config.yaml
norm: "layernorm"
init_std_o: 0.00838
init_out_by_depth: true
schedule: "wsd"
Each number is 500 + 50 x the weight over its row's rms, rounded and kept within 0 to 999. Layers, rows and columns count from 0. Numbers have three digits each. The size before them is the row's rms in percent of the matrix's.

# layer 4 MLP down (transposed), 384x96, rms 0.401, rows 123-188, columns 48-95
110:418429594464490571412457511483564529458500518469501530533582425545432493515541518532523525518493457600436488536557498469514467472572476504495526
105:453489489422572463475452436494591512488558500487507546530583568442505533451515593517537522527435556583496431595513390559478413454439617454557494
098:498481464510452472527666478463560427530504499437510426485444450511525510583521421502424599578514497545495458515531500464555545484563528551516515
106:473483576490422473474595511495558488425482524583481387456497451592477464576471437502510457441521423528494393497455428520520513524404470527524482
110:496479554538538517449550493536543485438501458517538413469451489540564426471458509545562418511444478475532501520389432506455403485555503457605525
123:585486504482485566544523444430447465455475512406471420502402515517552531529501529493549551530521506453513477538426383519525465478430435545491552
097:407514506464542501436636530537495467471454611608466559524528569461476507456463513512450525485489512450528534511464538480482523464498567474377535
081:527434606481466602455462540447567493549586462427522449469460424543453448529578563510474448512520607508558539469537520407525486532416566539547445
084:523445509480455509583504478532596513487433620428413481508546505511512513554462469495508506518493445510491566501534535493532501545590520474498425
103:509504455511527485567472471491522529568504604460471572529428526514458523537462521515493580612383532593382455566467541541502464551502498438460444
101:446624596490526472436446570526550450416498508528620471472549496467497636509476462527489438540478458482580493496594478456457516542573485527516571
094:525400485574489469502507459517482536523527424476436515530503488483499511508433472464460529539467567528463497518533477476574597465552571448489490
097:563496477444579460592535372492563579522494455497445468410375535520488518530496503514466502505497417522401342485582526494524435569565485409514532
099:499619513478528458395524478484471487449460507458515497585426555576535573537527476474456448453482485436478511544522582507529490456453530600556523
098:472488454595566483409528522511514522486600529567500451507524429554535469510424504551443432475421461530445528500494527447441559430518534410420494
098:485476561532558491442503492478474465449559536554554468563419410530405495492580537484408461619480478482465492519524518490510565507603548488435474
107:516479488449504517597516492539584439455449469522527538551473426467556461563497549440463466459513502403592554473509515630403493458455485481513444
086:533535530505469534450500561467461405390451546513534540451544444530538471554498407547446500530476397479499593559558393521390463418489557448484474
075:545451518500456510581526540474513510523510518514410422518459543522601473518480496478526505484504476505490511483509515543592414573580458432508348
083:526461519515640453490462447546514482456553488482474514539472549535504543551458435513591483496586587543456448528549543493496518435582499476416524
088:487495548466588544462542484510555534587444533548389542518522527503535513566521499474576499441433476542549538503537551546492547560520505461463548
106:388498538477515541495610489450483452443555491551441552530456494492491476436507466498547504493510593495470611459515473516553554423511501580397557
108:502461554479481465468478386412441418603570453523514431464504486481458490511521492513464475453496507495472451530524495594519532484485523471420502
090:518465473549493565455488498473468570383448562564501469490453515479417524476494395506478524566480491467444569564571507556613479580517481550476592
085:464516482595596402500393431521567585520541441516569456483570503502472483525473451501501549474476521502509455433537499556526548507462475533534503
097:509398483471522569504443531529423499461431406441473487426445578369537520496536514544592529473481555441444558560527526468484418500452535446456545
104:542480538548526541466529469380530523471533507559517457485462427496581489449562479558472497527518550495544514498569534559561492524542492537407445
098:495488485532519506449508460453489576443522485432533567478538377503498541463408490467432553478508504614598428595429546470592525457461414480551520
098:474555599573489488414450531468573546484506542516507468448441523558533465453443524440505494512533635507526494505506422492449544492472534455561512
102:504505483500412565556430550535480600484514535469537397526577532568443550517460423541522537653481514495524570447534399546652453482499511447561464
084:464512421534398445474466495551468464506438409472501578498488441460436560393540589459491495454486481507527596539565497470428466569390464565413528
103:544386514554480505539548571482418493606453545475415472471509449408493488527453497418475449533555525569508507437483458359548533563533495506504472
114:548468554479439433532481434496455498473475444434464502499459500541421487483396553521498430484506410323542564527476510520400462509524468460484479
088:513499497456583441510446503524569509534515501598507483479469504422410518497522489495480546403509489545386510472460451402566432541466590486485539
079:585432414525482529472457417392454427485462460454460516458469544486543537465431477505455504491442614596481490554455523485482500532449407510444521
097:467384545493427523562547544540470472398518545486499458433511575582379495498486485526525491464518460504543528461450516399518514473523536544500537
094:575560496486501452474483477513524518372510462543523486500485479485416608589506455506543468535546468402448448525480505426546535488498508488471496
088:423547585500493489646561397514472547529515447564590546518534424505538474640491464608484548500579533492496489498462477535455529522493418511530549
090:591552500422523465521457505543454505443532516464546481461383462488543548554505363522447427412482510441438471521485597489394507529579551438429451
094:423465425439499449566428520491534514471522592516470521465542530497481466491484468470375477534514466508627458534552517507466563466549564419526514
095:541568427432490528464473503592456429552552526447493497647560519453457458570461506400425503486465467417460568611541435549556531416516490502456524
093:506450495459522483571488473530547498443462448560396507411460505472476540489479485534476561538447440496622564524496546521534483398475575533496433
098:448498529538498467424479455475476543385498480463470443514457541424480442467533466536524512601502506515513560431565528555521514605571529437497496
100:519566543581483493550511547587483468504431460461460499601500507489511390440474531497440529422521492472571517486492520595422481571486430577518512
111:536609519376551449507472492416450519572585461502569419513491512409533471573537467437561520492504514549464492519495504561538470480503515442463541
113:462447494396471496494512526528442471487427385393529516536531545479366442551533541453574389466478459480481515514608442533528566545607562510387407
079:476572573465495470499514489511470519462443520391524498477510483440535490502565477503384609509471470585532506485507496418548518518462438579535505
107:556570521540422499414502512609541502486568499520507454452452528452484530566523418563464555486526559501565548435545473512488476451520468548540470
067:552491608535564463440473475470466490425545507499577434475500530524483496569534515493497409439493487509545493411414456522432475527542448515513413
084:552521412473505455472501492535476545509526473563508479543496509457373455550472585481435522456454546431497521485447561461568496464577425444456389
088:484461467491510495415524496497534580537546580519408548518522448524403462591436517587515541538537547531541410538448459575530490549506557399458399
117:440506506528455478431564451526443533425586515499558467428508400486543392436546563582536487484477493532410494516480501441480446502454536639523557
080:406504444506546478506501533571499517511526549475429460491434494488427505442458423609592513481542463503560402532459460447467550516520437549462540
113:441489460499509477516488501437523428463505476510435537514574501546566541491497503490577445497659499522536502419583479457383481517475524474506528
091:512514482397587526529582524513462508533507584467500471556580511502450432526473572475618571499640517556486485517508527585609514499518454496494489
069:536525544472497492431456534579362483472515518432485601518455541455410596443456445483465487503469586591463492607434697474480468451582495454489512
092:522458557402472510433451578501505508413469526530410509569508445473490579503507499528481477497520518552474564552471412515469502520514554436532484
099:552494518463400578530504448460575506515506553515504470467516472467492577566503542412457555502502545584501556542465432492378435494577480537455572
084:608449454482522475420460588553576476485532480454464464512517517468482505516409511470535518425580487388488608478603475479465494475503519467468469
103:575421536494463426463490498563525551462512511497582473479441495491493412426518484578437491592555408461501447544567495509496476523559487519388505
095:456425566498508484412487524500524529546587488520444459513437482489495558486507549590505571494479451459536466539476454562393506517563429464520558
116:456390400522608464473469562464377511394565503524524534557555502480496539510527555403483536501577510546453580486523451398478433503490493561511522
109:494460482501517527440448475536477495506474458516535416423580511394508526444551607558536516368562505540498474513469507572433549538459429493503526
111:554458525531489420472472525463475507516496582470509486473477552516482489515493420503475489556458590523445425491564412544405530450430478503485564
101:531494494413489553498514470470432589514422433500441472506470431607562503493485458491499600550530497504508503464417476481539559375540491499562531
112:600500520528472450558413478401473454531543503453564460507469611542484605440415452514522533488530527543450506563444466554595531378492431512554513
# layer 4 MLP up, 384x96, rms 0.459, rows 124-189, columns 48-95
109:500516490507417632422547472465419474359525518479549463443543548481547547390435528580563545440544482479537500402572480504541564464461464490521513
090:494475546489537538519545579537466487498477547445429523489469559487595521529572529436557463504541453548560493499544452390552569560527490515499519
148:533423412543481538567511508422493449501577452517487557577486465559463524433554605510458515452500518554510563530618489512562577486389464592439414
100:454453483452599492558505672481533503549507519577546470589591545409497513466497456437594524523494481494521494470414500511456516479539576520493496
094:562509481450388609559549484522533531422552425431554448585522434455494585435464504530487532522588458433507449564539444518401431466466501450474432
118:483501429320464485453486558535537493547454417437590571536570470469512476458501522576537443461565379503465532558526533464496498542495483498519438
087:587421519534490595462480499488542614595483466470477441465471569476431447515389612624536526526526580479496449483460473476511520476390510572494520
090:452470515532362529585482479476416566578481494466635499439499501598490505449548497519540437456435449426532415505457439548436430488457522552561471
114:510480517423580467476494411468484561507429523436524458449581516500502498416470471565575447621532523533482483528556497587517470564472534581530522
118:573565456469483384567439483479510528520405479433437452524465579587483481449518506549501429487471596567507556530556599467537453511467564546435416
100:523520520482471489498601420513536488502441424562512451524414490544557516528467439500578462458454533541533447480449461470510443464499473442539514
078:484521425502525561551485562510480458471521483482518459513407566497497520485502532473530434577417477438507489438564481612650471514513469461564518
096:491409515405530406505537482475565518532529553503546563480488457573514585543541439580542423488446461468444489465471592481473477569410477569546421
083:494473479530376477418388452515493463481528426485534516477466522404513475439542548428485635464528461442543510504498447457508493496542467508559443
096:526498433461497591427501413554495448595537524569548561453534511546559466528420488436514442499413453509482465416536468512534435487528471396517465
099:513499508526525509514515431518417428372517642517455444488431527520614540512522520496454443504473525400369515566558542499489467502517506437535509
114:496436478444513515579522500560488622492399436475474469505500519503454432490437530461483382530511543404489476522566539558515511454552478447489499
081:346462437487512493460532523404571541496533415576600480446426572601439485511497568499524493511489508532500497519525550547463591480408544519518508
062:495499449522418611451431595457463478477461590431467456515462479478492544480490510599531529536429519519526550534402470514511514498476437450542531
113:504435530536534502500498538568542386525440542459529512403521468474549500452482535479425515575545405384587559482596473540541470587546435487457533
109:538518411472538417511440549481498520465443452421643530510580550517546497507550497561464472404520423509451404507477591543495486558449544460540446
095:564460488442501561498503362461346514462475525527503532521530397512493542461432453570531414420573538540459463519489482554522503489435556510430522
074:566497460455494572433576486483552529497402540447605432479535468494517566452524468491510507488551395529481392555578429446487529498516477498481486
117:480516499564595563482487493502445524478500450497524476557536500499490498403540423568503567482487484534465471501524424522506497435501547536407471
100:498394450477515531550520505400588467444490584496435466555486485625493454522497380508547476458542471481503604525522558519474497554519438549453456
103:542473468492497505554472497367331447469525601482551504536517456514512516473567560469519468530549564445598556554487514531539422542430534457464432
070:547500569493390444572538458436460630534546530552479571465534532582492500425569500460487428514496504532522428469529572432581527499493448435517456
120:560483500519544541485498525409382492555531475516450553608477555529519619403479442514487520461593599446425552545520457520632469454475458450523539
112:522457579521466497575415481462436544580505580494444552503456504497588478438517537478522520548445579507509482445472557524558446547484460559549439
070:468434501509559519451518411465559486504499547488532467506540498531438469457455549577438533460471601522467462393472524509599532532471491452550508
094:487434452526544560465532581449471570464482509511511434462537407545486405527380490447468463583496506557515554458569452461521545539446525542544490
101:482400439507482462507547561342532496582536505476426470449543492396424500535458434568557542441521445517576503544515512517466529466454434519548487
086:476458534535529441590492535479529409483465464509494477596444440591545428507510495472508475526428464597527611521517481492516481492487475503548518
101:402531441470494553555512523554480442427465547506527514445499520532526574511453545462467411554501502391455486497402473555538545429537487561502483
077:586457493469421486555438512557548538495493542451573422471559597521459393495499478540483496472483503516518499466534516404547540413471432582470528
094:498532444437494452502574509492521443521469552485515561457533486463517391518519448616524457506451436517547450587523396455578640572456390491492440
088:455531479540543515489378517464418533550433532517487446458459482506496441543492556520434544516523467539502554439580480487525557557558477510573580
104:402563479552438548519485402427535482519528579477490466424532511483440505473464564507598447492481563489599501486540464533596498580461469610436386
084:536535474497530452489491494522518494492479420524557462423520544564419501414599504525461397536433532424505519500484511512541472582502507512579393
101:618463447514581396462505447480476505517539531527548449540538547555525494525518615396413565514505494505428526594499529503517456475492473528547524
104:560458551467555527498480533504582371545474511480453495533546388476462492415561407469542564476461492578553515535515518516531452514515467561387414
094:481529532615556517518463450495502533581474443565437581561505480555450500617545525532488444505493483510577532562377435542535509501552502458457513
092:523476549469522483527489463399395497421528512590583508545441452531483478407488600497469473446479517571559559465538446477425462484544531518529506
086:495429497463460489473530492528511491440542393556567572609488454494561531480586465464549464498489473410502596488574514407530555504596375444448512
096:538468475373464453500472538510470519442560474478539516524430524577656487577448358541521480541416488502401464502437428514494577479510500464492477
074:553477500480471505511451616397426443552525550503486489445513466498458416423491547498539499485514480504456483604453453414421480524528419592455500
086:439505521454482486398506592520584537506495526534550425490432477467503507546514574548535469572550535526511508452492487468440525535485542513477512
092:447525518592567458449525517534460484406438516464626582531584503528470517403447493552512500502514533569487595492501473515584550473492453624487469
092:424482490547534422513449545486520478418417542543459444522473505580490513474462438585486575558451440478538544531461485572594548456574482533527512
094:560593384588501468496492482571460454454524522544425544512522479464554542444570364573538495402499494541516467523525529538475578450471461593531471
098:449486527467554505457496522506515510548478505504564481466530442422555401394474474521452585526628521492553510527496454515553539516487429503518488
105:499567416504496496386447512532465529467555403515557495549576466428460507361559555385400439497520526455496452462512554527541478492472506526535462
108:492537399556461504528455524478472516555601521478488436426559630626518453456479522592494522433597603500519498486487501479530520492490545446520512
109:541503480534442488527470525447466516508429459488527537446474553448563538501472617569539473451500538481382517519559475475586504500470507528579462
099:516590410461460515481538566521480541453508512477493573417517508534461537466480447468560408495522312481464531473417592448502513608500482604416435
112:445512448551591450567494504528544503535542441449528529516570450569526487560504466472471442568477462436521491515537588390503412450507505486519501
090:500370536507573510498518443553541518471578530605540465494563436578466511498541441539550490603509511434437524525573478463498447500456488443487531
090:519475480432467504499503542539496509462465452547491529530594362488579488515557512542519476507589444582634528561531525534458519505437595486487520
094:450519572522527485483522441544508396555522476550475495446508549504498509467566466472449521408542555487574431492374533524497484548489491450547468
081:485420587540471560500475504460503476498559540503473444469492537603415453486446463467451527467407535434453521521509427567541497396524473439558424
116:565458514434519531535527509453472469596497447517492526595540519497452559575555566548506479575497604403471544587522469517527560515557481491532448
087:425472480474531473454492369538439485484524554606537518441609493525503510462500455533422491545485461490466548513474540562488540566446452447518564
102:382500480509512524535515423586549479600383482542517529526507474607496526393496439442443480506535550463553553490554512432504414444481445459463539
083:500452527488447430622486497484480443604525541480424545471512495573528471449537581484520449429483529455490485535520583386501498410423562495471513
122:486492515564568556498522513479515546460631557469502501556464516596448539462496476482495424443517444542467473462522451516393438495436520504461523
088:510535450542524473513520489533537544471421535481483503456501515504441575430544504483484406555427481423479510372524496426493524475548508464521613